Weights of a small GPT-style language model, trained from scratch on English Wikipedia.
Size: 13 layers, width 256, 2 heads of 128, MLP 1024 ReLU, vocabulary 8192, 12.4M parameters.
Architecture: RMSNorm before each block, tied embeddings.
Training: a variant of SOAP for these matrices, 374M tokens, 5710 steps.
Each number is 128 + 32 x the weight over its row's rms, rounded and kept within 0 to 255. Layers, rows and columns count from 0. The size above them is the row's rms in percent of the matrix's.

# layer 5 attention output, 256x256, rms 0.157, rows 149-197, columns 128-191
size [ 99 102 107 109  92  99  98  94 101 101 102 100 102  97  97 100 106 100  97  86 111  90  96 101  96 102 100  97 107 101  97  94  94 101 102 107 101  90  97  93 100 106  95 104  96 107 100 101 103]
[[114 153 119 153 111  91 142  79 150 133 150  91  75 134  80 107 182 171 145 131  74 173 122  78 112 101 131 147 132 217 119 126 148 126  97 154 160  98 137 137 168 152 158 151 121 139 155 164 146 149  98 101 102 123 153 100 130 100 117  74 187 184 132 154]
 [100  59 158 117 165 113 181  91 159 100 190 131 138 162 122 174 143 149 120 107 163 129 124 118 153 139 150 137 134 160 107 103 141  86 128 106 180  83 129 114 166 111 168  85 151 130 149 111  85 115 174 122 109 138 113  81 154 163 103 139 125 127 103 126]
 [174 102 105 108 155 141 121  89 123  86  95 202 107 131  70 121 143 151  74 135 106 105 146 156 117  98 127 131 166 164 135  96 165 108 203 100 104 142 126  70 170 119 149 142 137 126 166 130  97  85 132 124 186 109 121 105 120 135 171 107  99 173 115 139]
 [107  82 135 128 150  89  90 115 198 129 107 161 119 131 181 180  91 156 173 179  94  99 207 129 119  28 171 115 105 151 137 108 120 170 102 125 114 144 124 157  85 106 100 105 137 172 130 112  94 131  72 187 152 150  86 148 139 135  72  72 133 127 131 104]
 [155 164 100  90  79 137 117  45 134  99 173 106 125 138 161 133  70 166 131  48 110 115 145 127 159 145 122  78 155  78 116 119  93 128 141 148  87 153 128 126 151  91 105  89 146 121 160 170 174  86 115 155 187  80 126  56 127 158 113 102 136  64 110  98]
 [170 155  96 191 156 104  81 110 126 132 107 127  84 126 126  76 125  57 106 193 184 110 154 115 113 173  86 157 150 196 157 166 113 149 127 141 158 176  99  74 124  95 164 122  78 127  92 132 132 191  93 169 165 113 105 117 143 138  83 144 177 125 111 144]
 [110 105 133 115 116 213 113 190 107 198 123 141 109 126 136 137  37  87 120  55 138  89  84 157 142 137 172 109 107 107 146 109  94 107 135 112  80 157 149 120 109 107 137  65 150 145  89 149 146 104 141  91 100 160 181 157 169 105 136 159 102 104 162 132]
 [163  89 137 142 104 146  51  80 136 120  90  99 106 108 145 143 135 113 118 103 125  71 230 122  94 124  73 127 110 127 122 158  53 150 122 128 128 141 133 143 115 111 166 130  94 106 177 128 115 122 125  72 105 130 120  94 156 120 152 108  69 144 137 136]
 [125 162 154 114  84 133 119  79  99 174 108  80 152 133  74 122 106 185  73 162 129 127 138 153 130 137 196 152 148  74 192 152 120  92  74 139 163  57 113 124 179 116 137 184 130 161 139  52 135  63  90 167 115 167 148 108  63 121 177 225  88 174 142 157]
 [162 115 124 128 129  66 129  82 104 131  51  89 103  80 134 115  35 123 141 166 141 131  59 113 158 155  98 152  83 144 131 140  64 144 140 124 113 160 195 178  79 116 148 129 129 107 129 174 155  94 145 193 147 139 125 172 142 174 137 158 155 169 139 123]
 [ 73 147  87 165 152 133 131 135 131  87 129 144 138 125 180  49 105 116  84 168 128 138 121 106 165 174 162 111 151 109 163 142 105 143 137 124 152  81  72 167 152 120 122  96 114 126 129 119 146 130  83 172 118 192  98 129 100 129  95 169 150 154 136 114]
 [110 178 139 105 107 109 143 100 121  97  82 131 139  91 118 126 120 112  85 122 153 174 143 101 168  95  73 124  56 148 188 159 141  98 107 145 102 174 209 120 158 138 134 141 131  65 141 125 138  84 152  90  97 163 138 120 121 104 157 146 103 143 140 137]
 [ 81 107 132 173  94 166 116 144 141 164  96 210 138  79 149 102 126 129 123  88 183 117 119 126 174 135 185 162 137 152 148 108 122  98 186 183  91 136  95 126  55 158  98 116 146 139 129 155  77 200 126 117 119  60 136 153  66 178  95 109 128 155 131  66]
 [110 159 133 155 169 154 151 145 114 127 124  40 115 174 201  70 115 110 154 167  82 114 190 144 120 131 184 159  73 135 109 234 138 134  80 159 126  88 111 138 107 178  87 140 112 124  97 188 157 104  87 131 112 118  74 149 160 153 109 161  88 142 162 116]
 [108 115 110 168 164 164 121 120 186 132 138 155 155 135 154  52 149 153  98 109 160  75  84 137  95  94  68 138  90 155 115 138 118 143  90 115  93 159 125 174 124 127 152 151 116 162 123 121 165 113 133  86  99 167 116 128  96 142 126 122  98 192 120 165]
 [135 107 157 139 123 128 119  89 140 159 103  42 165 186 145 120 138 104  97 122 161 162  98  44 139 140 115 124 174  93 116  47 176 145 119  78 105 137 127 177 123 160  47 183  49 152 130 142 111  87 149  75 120 105 109  81 151 155  72  95 125 132  81  75]
 [104 158 123  68 145 112 124  90 120 130 125  47  57  91 125 150 151 157 129 146 140 130 130 110 132 164 154 116  94 136 139  82 184 144 105  51 161  89 142 122 149 152 153 143  98 157  97 146  92  85 139 162 159 101  83 127 202  42 170 146 114 105 118 127]
 [149  99 147  91 104 171 171  81 165 170 139 126 160 179 125 135 119 139 120 116  79 168 113 107 152 183  49 133 136 129 125 108 146  69 164 165  69 161 149 140 118 121 144 147 142 172  41 121  79 113  97 167 126  95 144 142  90 102 141 106 180 129 117 116]
 [117 146 120 103 130 119 190  82  93 148 113 183 105  93 146 155 110  93 152 166 191 178 152 196 119  90 103 105 165 115 112 106 156 108  90 141 145 134  90 130 164 119 125  68 140 195  92 165  63 146 111 124 156 133 124 135  93 133 121 120 149 163 144 142]
 [131 127 142 213 154 149  85 147 139 174 156  99 131 207 169 175 136  83 138  65 122 118  98  89 101  89 115 117 156 132 166 156  90  95 135 125 160 139 152 138 114 184 168 156  98 127  33 122 105 129 153 111 176 107  94 175 114 168  83 130 145  79 114 115]
 [ 99 122 132  97 115 143 167 147  98 145 136 137 123 144 194 156 162  53 113 125 131 136 117 150 143  94 122 148 121 163 114 179 140 151 125 163 120 147  81 162 122  78 153 121 126  78 140  79 183 154 128 129 122 158 136 127 116 116 117  90 176 104 179 130]
 [127 132 123 107 123  82 125 124 154 123 112 143  74 173 109 139 104 109 165 168 134 118  92  73 144 121  93  71 123 122 164 119 115 143  34  90 112 109 159 199  93  75 123 196 136 100 114 105  84 190 125  85 107  94 103 154 177 100  94 121 147 101 125 107]
 [134 133 136 118 143 140 105 157  90  89 103 175 112 141  92 181 125 105  90  98  91 133 116 155 194 182 128 142  95 114 102 128 116 153 127 120  70 179 130 133 147 113  86 118 159 145 126  94  80 138 169  84 166 108 163 126  71 173  98 152  83 118 105 108]
 [ 98 146 105 177 105 125 129 147 123 172 118 145 120 146 120 104 141 112 110  81 144 119 111 149 150 106 132 142 115 145 202 132 203 156 170 130 112 151 192 118 150  95 179 125 198  67 112 120 125  93 148 109 129 120 109 168  96  94 103 164 156 151  81 126]
 [171 109 152 137 140  97 142 150  73 121 147 159 182 100 136 105  96 168 145 165 152 169 102 100 109  94 146  91 169 129  90 147 130 138  89 140  81 102 135  78 126 132 127 138 131 104 126 110  81 102 189  96 182 137 116 119 131 135 133  79  99 129 140 166]
 [150 140 184 116 107  91 132 122  63 121 208 114  97 104 215  99  93 155 124  91  89 109 105 113 180 146 132 113 132  45 104 171  70 107 155 102 159 152 151 119 120  82 143 106 158 162 166 129  76  96 132 126 165 108 135 109 111 144 157 147 107 139 136  80]
 [ 93 135 110  51  97 142  98 137 205 133 170  91 147 100 106 126 139 121 198  81  98 161 111 162 159 143 161 132 151 126 128  67  90  67 173 213 109  73 125 174 154 143  87  93  75  84 184 103 109 123 173  44 150 129 161 127 115 107 118 139 126 111  90 143]
 [125 160 177 127  87 175 124 212 142  97 166  99 148  61 114 146 119 117 122  92 128 170 179 100 148 160 102 171 116 164 104 131 138 125  94 121 128  58 132 107 126 126  68 191 115 129 156  75 140  93  97 114 160 130 117  98 157 139  83 133 144 104 140 115]
 [121 144 160  82  84 100 149 143 159 130 127  85 140 160 135 121 113 124 101 119 136 163 160 111 153 141 157 187 161 117  48 138 127 140 123  32 151 132 172 123 131 123 113  94 196 103 149 138  72 121 168 118 164 150  92 108 134 131  82 112 104 126  89 169]
 [154 112 121 134 109 134 139 148  79 149 121 134 108 126  98 154 124 128  93 134 127 148 148  50 178 168 168 105  66 132 138 155 184 123 132  97  79 123 110 117 121 163 114 135  89 176 128 143 134 138 154 166 157 154 160 150 120 114 131 108 123  81  42 133]
 [ 83 105 142  97 189 146 152 149 104 108 116 120 166 100  95  71 104  99 158 150 151 183  94 106 124 101 174 126 150 183  94  95 130 101 211 147 221 147 141 109 111 124  54  97 149 135 125  94 148 101 112  70 138  62 120  92 132 125 132 140 147 117  89 179]
 [102 141 139 103 142 105  88 116 161 169 116 112  91 166 132 107 157 201 124 154 127 116 121 100 138  77 111 116  81 131  76 105 166 126  83 189  84 116 120 106 113 125  76 186 149 101 133 177 180  96 113 141 149 159 127 171 181 198  69 159  97  61 130 154]
 [ 76 120  71 173 155 146 131 100 159 213  29  69 127 186  97 161 147 109 125 131 135 129 110 158  98 118 116 135 109 116 134 129 133 188 123 196 110 156  78 103 120 134 152 103 136 105 152 194 134  85 150 151 161 145  96 112 138 165 122 160 112 123 130 112]
 [175 135 137 149 104 163 155 144 122 108 112  94 184  95  65 170 144 147 104 114  65 123 162 182 130 146 164  69 165 111 146 143  97 105  85 111  80 161  97 144  98 158 114 149 118 176 159 120 161 147 168 108 116 140 106 146  57 129 177  85 142 148 127 154]
 [146 177 116 192 129 159 127 128 148 108  74 133 116 134  97 163 130 146  80 115 144 154 141 141 122  90 129  93 122 107 142 125 151 151  85 207 101 181 125 128 114 156 119 134 130 156 125 178  86 126  79  72  71 133 142  91 130 144  44 102  60 107 139 115]
 [161 161 107 131 134  85 119 122  97 159 116 164 137 141  84 216 124 135 122 173 140 124 114  85 156 157 134 117 114 154 160 100 108 136 143 128  94 128 121  71 125 111 122 137  74 126 114 143 119 194 128 126 161  29 149 159 144 147 128 110 135 158 110 105]
 [135 121 171 185 175  84 141  97 125 184 119 135 148 190 167 100  84 155  84 209 145 204 134 133 112 150 177  93 120 158 143 148 149  88 132 106  37 147 191 146 123 134  95 113 120 119 157 132 126 137 114 109 105 154  94 178 111  99 149 109 171 111 113 136]
 [122 137 143  92 130 164  68 198 150 145 131 163 171 106 162 110  94  97 142 124 119  95 120 127 140 140 110 139 150 117 124 103 149  79  99 127  81 134 154 164  98  98 139 156 154  79 175 125 111 114 124 103 124 127 183 124  99 153 152 121 164  79  92 127]
 [148 170 113 177  93 142 172 136 191 117 128  93 104  75 116 114 145  87 157 142 131 113 205 143 124 136 145  93 103 132 118 137 164 157 117 130 106 164  81  80 148 133 172  96 117 131 113  60 155  75 167  94 113 123 124 142 141  92  81  85 154 102 162 177]
 [183 137 120 120 140 134 106 174 115 157  70 116 180 109 106 104 130 115  75 116  81 105 122  80 110 247 123 122 124  69 116 123 140 121 128 151 193 134  24 130 130 131 169 153 130 127 150 147  75  87  86 151 138 106 142 133 157 157 151 122 115 121 136 109]
 [124  59 114  46 138 106 118 163 152 113  54 152 132 164 127 100 151 155 105 129 180 137 159 111 127 178 158 121 179 112 142  91 120  79 101 160  85  96 125 152 141 118 107 120  60 180 143  87 176 118 149  70 136 104 189 104  71 150 140 129 155  88 142 168]
 [154 155 122 136 163 140 148  88 118 115 150 148 128 102 117 100 167 137 101 132  80 112  79 116 169 175  85 111  91 141 139  86 123  71 128 126 109 143 182 172  87 125 100 155 160 148  72 180 126 175  71  75  84 116 153 138 125 115 152 146 149 117 114 202]
 [154  83 164  60 131 132 161 204  93 110  88 146 145 152 111 154 135 101 176 133 108 128 148  86 118  91 142 122 116 171 155 128 153 141  71 186 155 121 114 147 176 185 129 111  90  97 174 114 152 107  95 133  99 145 119 119 146  87 204 163 142 137 119  91]
 [189 112 111 178 164 117 155 128 157 122 132 111 144 138  48 142 161 124 185 119 104 168 145 156 114 102 177  78 131 112 100 118 142 156  84  97 101 117  97  81 125 113 136 195 229  96 163 125 126 125 116 131  97  98 120 125 144 133 149 142 107  87 171 124]
 [ 78 117 154 119 101 140 158 134 127 153  62 155 143 168  64 145  60  71 151 121  94 150 125 113 203 117 153 118 177 104 108 230 111 118 160  71 149 144 100 172 105 128 141 132  76 131 135 150 137 163 145  70 138  82 164 185 105 112 154 117  75 115 126 163]
 [143 186 136  94 167 101 180 140  86  98  93 135 112 108 145 138 155 149 137  96 147 212 145 103 161 132 110 173 136 136 174 126 198  73 115  78  67 148  75 117 119 111 151 120 143 114 163  92 154 109 104  75 178  92 155 161 115 126 174 145  95 124 155 174]
 [131 124 103 109 165 115 142 149  90 135  76  75 153 165  54  46 179 121 124 151 118 156 100 123 177 103 114  82 114  92 142 129 147 136 102 190 154 117  81 145  73 125 131 142  87  74 106 137 136 134 119 142  56 200 123 159 145 114 148  93  81 102 105 129]
 [119  58 130 154 125 131 165 160 105 124 107 122 108 202 101 105 160 171  73 125  97 105 143 132 105 117 197 145 115 114 120 124 102 122  83 204 123 125 202 141 162  97 122  99 159  90 151  63 136 179 128 122 136  90 121 109 117 122 172 149 166 176 156  71]
 [152  64 170 125 143 107  73 170  80 101 108 163 166 143 147 168 174 119 146 119 122 145 140 172  82  97 136 106 150 123 194 112 165 130 127 143 150 166 130  81 137  69  99 150 126 185 112 203 108 101 172 134 147 177 148 153 122 176 112 170 149  77  88 165]]